python train.py --n_head=8 --norm_place="pre" --beta1=0.95 --decay_shape="linear" --final_lr_fraction=0.1
Each number is 128 + 32 x the weight over its row's rms, rounded and kept within 0 to 255. Layers, rows and columns count from 0. Numbers have three digits each. The size before them is the row's rms in percent of the matrix's.

# layer 18 MLP gate, 704x256, rms 0.0686, rows 519-546, columns 96-127
103:176157127085203137136129125169096134131129138119116123112143115023133107145113070154175130193122
100:134134106117118143134139106149089107092122174147133083092153141156148146123149149130140139151144
097:097099150122100113125127129147111140117127159126132137141128175084140131130068176157139122168128
099:196133095098107156137122126134078058089137143145146145098127133153111133098071152097125101182150
102:179115150073074108106188111088102124116105075134141063093173140128104094130087122139167146166129
096:112111137137114132138111109077069164080170150150117123130170158105140112110098116160185100174131
094:069154159125065126085183113100114154208084110114135086186035140167149107159124086148104088125155
101:169166147174185122141119151149131130155100134160129099124126118044092057168133137184122061113116
102:124160145121132127194131081131115177166113159083142078101120118141155183110142064120132163123142
107:154156080068113034159119176091164149109154189147137144112079228142125165147101085107161105131169
097:118129216133147148136107014104214189174116108181142140105107123125112139133156086099133106077198
100:094158111215156146075140130173159239124110161209138135058094171142092112105092098174139125077123
101:161128156019098152095163034132091155148111123084101059123156160134121129064146120156151151100135
101:089118091105147140094174107121110161108133106155149105090096179171174151115143106077085124099151
106:185160156108157091076178106136125143159106166159153141106118140147127115200155119137141097118158
098:145164134091149137081158121104164114126094173127099095145110107142107086151182125149091175117094
096:154123202159160156091140093129075144126155097132120138122090131152145155117096117137134097151139
096:093163089088097117114106146147102130150164186151116143057117139190130097117182133112145134194070
099:203146078117133137132143122124063080075197147183159152180105113127138168099077094111147161153148
099:161121097115131141081083122090128113107163154133148097154126086077095133105103139117168131112127
097:158144146143139108131171104085125168103127140139122123154127133129118060177133110130082121156117
107:125117158135110131135163100137079129150164131183175068116070201174133171149135135158192130145134
100:057101100136162097045160049070067150102067109137155119099076112122153105138139151057085176107103
095:069104182119129052098093144130114074122144165176146145152093145099168155106167168148206133150121
101:153134210116178069111151092042121120196110078125116137100163100148111151144126117179177111120175
104:097176166165153077079162116075075189122098193137096106163105168121152165148120117122139109130150
104:151153106160129149150165137205125142121181134177153086090130171121189126115137111096120161152136
092:119105117154114136140141081116116081107131110122121107102105159072109099180082095151199110143122
# layer 18 MLP up, 704x256, rms 0.0668, rows 519-546, columns 96-127
103:117165108196087127089137119141119124133125149082125162114111108204045160151154133152168171123129
101:084143117076067075164105116097064157075083114100188081137114143184112130113108147154184131107114
098:137125105108143155147158095127140161124147155093088083185117152140149147172147172170126162147119
098:133116162129134192168088109127115134212111152127154075095101183141092136185117160148102142114160
101:099109177070156145129114115085065141170089097095163175144146103130163117098121171141105095133093
099:100078126139113116091160088162119069134169146074116144181113150068116126150121140083117077143130
099:108128082115142149141087126095103117140105130122112174115099085223134124133150083112169136156118
096:184136155129128097109114160155139077160112154165138072208140140121154143146200164119119142139083
099:113115168130082138090121154139177140051107140116156134109152127095159125089116121116142072109187
099:126141144090169085133133155175172125124097119150142173114099180123104124098137107061128102125134
095:120097085124155107147141105093158197095156136093083139094150097099140156083105182098144218077150
098:118129108143112119140140155118138169130164127127196122085163112086110149141166123131153112176141
102:132124177109176108123079108118096135146132140157174207101147080118138122139112063113079146111098
097:152107138071123145092111113120129147135117095136166178074105157108118205131192088131149142084143
101:051149111115095096166138184064111100091189159117066157136139139113107175098166157097135171160130
099:185103153135146136118114090081146152168142104181081149121138126170125128169113153150137073165112
102:098117162166173155155101081117150118094155048167156173136130104180155141122144084111148128196174
101:147141124067110131111090162169078160127185179101115210146129132119134211154058119073134116133082
098:096139111166154129090127142129185075104051109063120126121088134084094062130121127116157109105154
099:148159165133126125088120105154152076087153126161188157128158120124102104120200126096097122149179
097:139139138100142119123127153105194115193136090129149140109082174201052099095140150128126092042159
101:093091156120096087104107134146174181166127157179137147126167132109121157127094130110107135127145
100:099151119115118100113142156145131180151091171130127117052127131128165063091182147130136124106163
098:113159135162124115127162109095157139094114114125036168087092134097119109123111083162112092100167
101:044115115032103115175137121136105130149137153107094154104164102114152186166169128085159139151059
103:140125136115073091111115105085131114182062102128091151122129102148117146173161157105119156143172
097:121109124169086123168122156095140093124123085150047111114137112143132134177236102123133088074107
096:097140107096171209104105113121075123119166120136101162171146128145175083158111116052155110096110
# layer 18 MLP down (transposed), 704x256, rms 0.0605, rows 519-545, columns 96-127
098:129154107127100188132112119151105158107169113076126145098150202120081165145161095114129125123127
103:113091188121121177111166121124122150136151166136127062132128091182157144139145115106134190096154
101:135155131119095062164151158095109098141179152112130143123064118237115188105073177131118127101134
103:169134070137159188095108167080119053058178126171124167126128124098102140151166074068151129165075
102:173123099101178120138101121082133115111080083106154139158053143132102095121051101099143142123109
102:097126169141113099176088134072110147148106180153092166061125111156147140142138161162118211119109
100:150173117103099034185142070108134118109102163108168128150087172135125124162120138099157127130178
098:102143135159093122131159097137111088127129114124171152095102182155146170100187093183127178085079
105:131120086140153137080168169119101175135049162153163105086100141137117132157125113095115158167107
094:117061131118125105129041116124192099147156082131071191155140075172135094190066131139163122141192
096:111084088235089113122138102146101118101144042094187130175084106147075077132121084122119129129131
093:121136139156115103140117152090166171124137185197113134187106131140113092131124163180150100140145
102:096161066108067186154147126163071126107088145105155110139137165112112105145119220199148120172103
098:148175098104140100144156146146131107118153152160085138178108135198093104138090101112234113156126
095:139177161085136093154135106179162111176169140152150129123091147121127108122149168155156092114186
098:111071110154163077204112139193139120183180141079054128139155148091142100108109124140127111068123
098:107075147165116170156087118133114152138134108137149112122112127158137173179154100139095091100168
102:108136125146119150150124065161143104093092130091142120128102113145156097162172100156158164081123
101:135161139121127132147112072151126096164093166079128113137114121130044157136183137140094094090134
097:098043155231134157104111106087139116105140092135128126149148126162109139174121120083142130137141
096:116137166180056131097112147164116146073144144021124117084071151128164169149165090123120163106051
104:158076145107153132091132146100090132143141121115199114099136124128100104104185111133087074134127
102:076120102094089086112175065077125131157179100180109152118079154158115159075107098078139152128114
096:161099137060127122073166131153079126155128152166148136145113094092084096121189095106107107112079
101:171062113156167140108157189139121182124107094170149154111123129125111153135121110054121086149130
107:188168124090123167102164092150142133128139127096176150115146128163073113116141171128157117132120
098:142137152115111186089170130125108129134093137144114050154100108157150157078090166125091172120160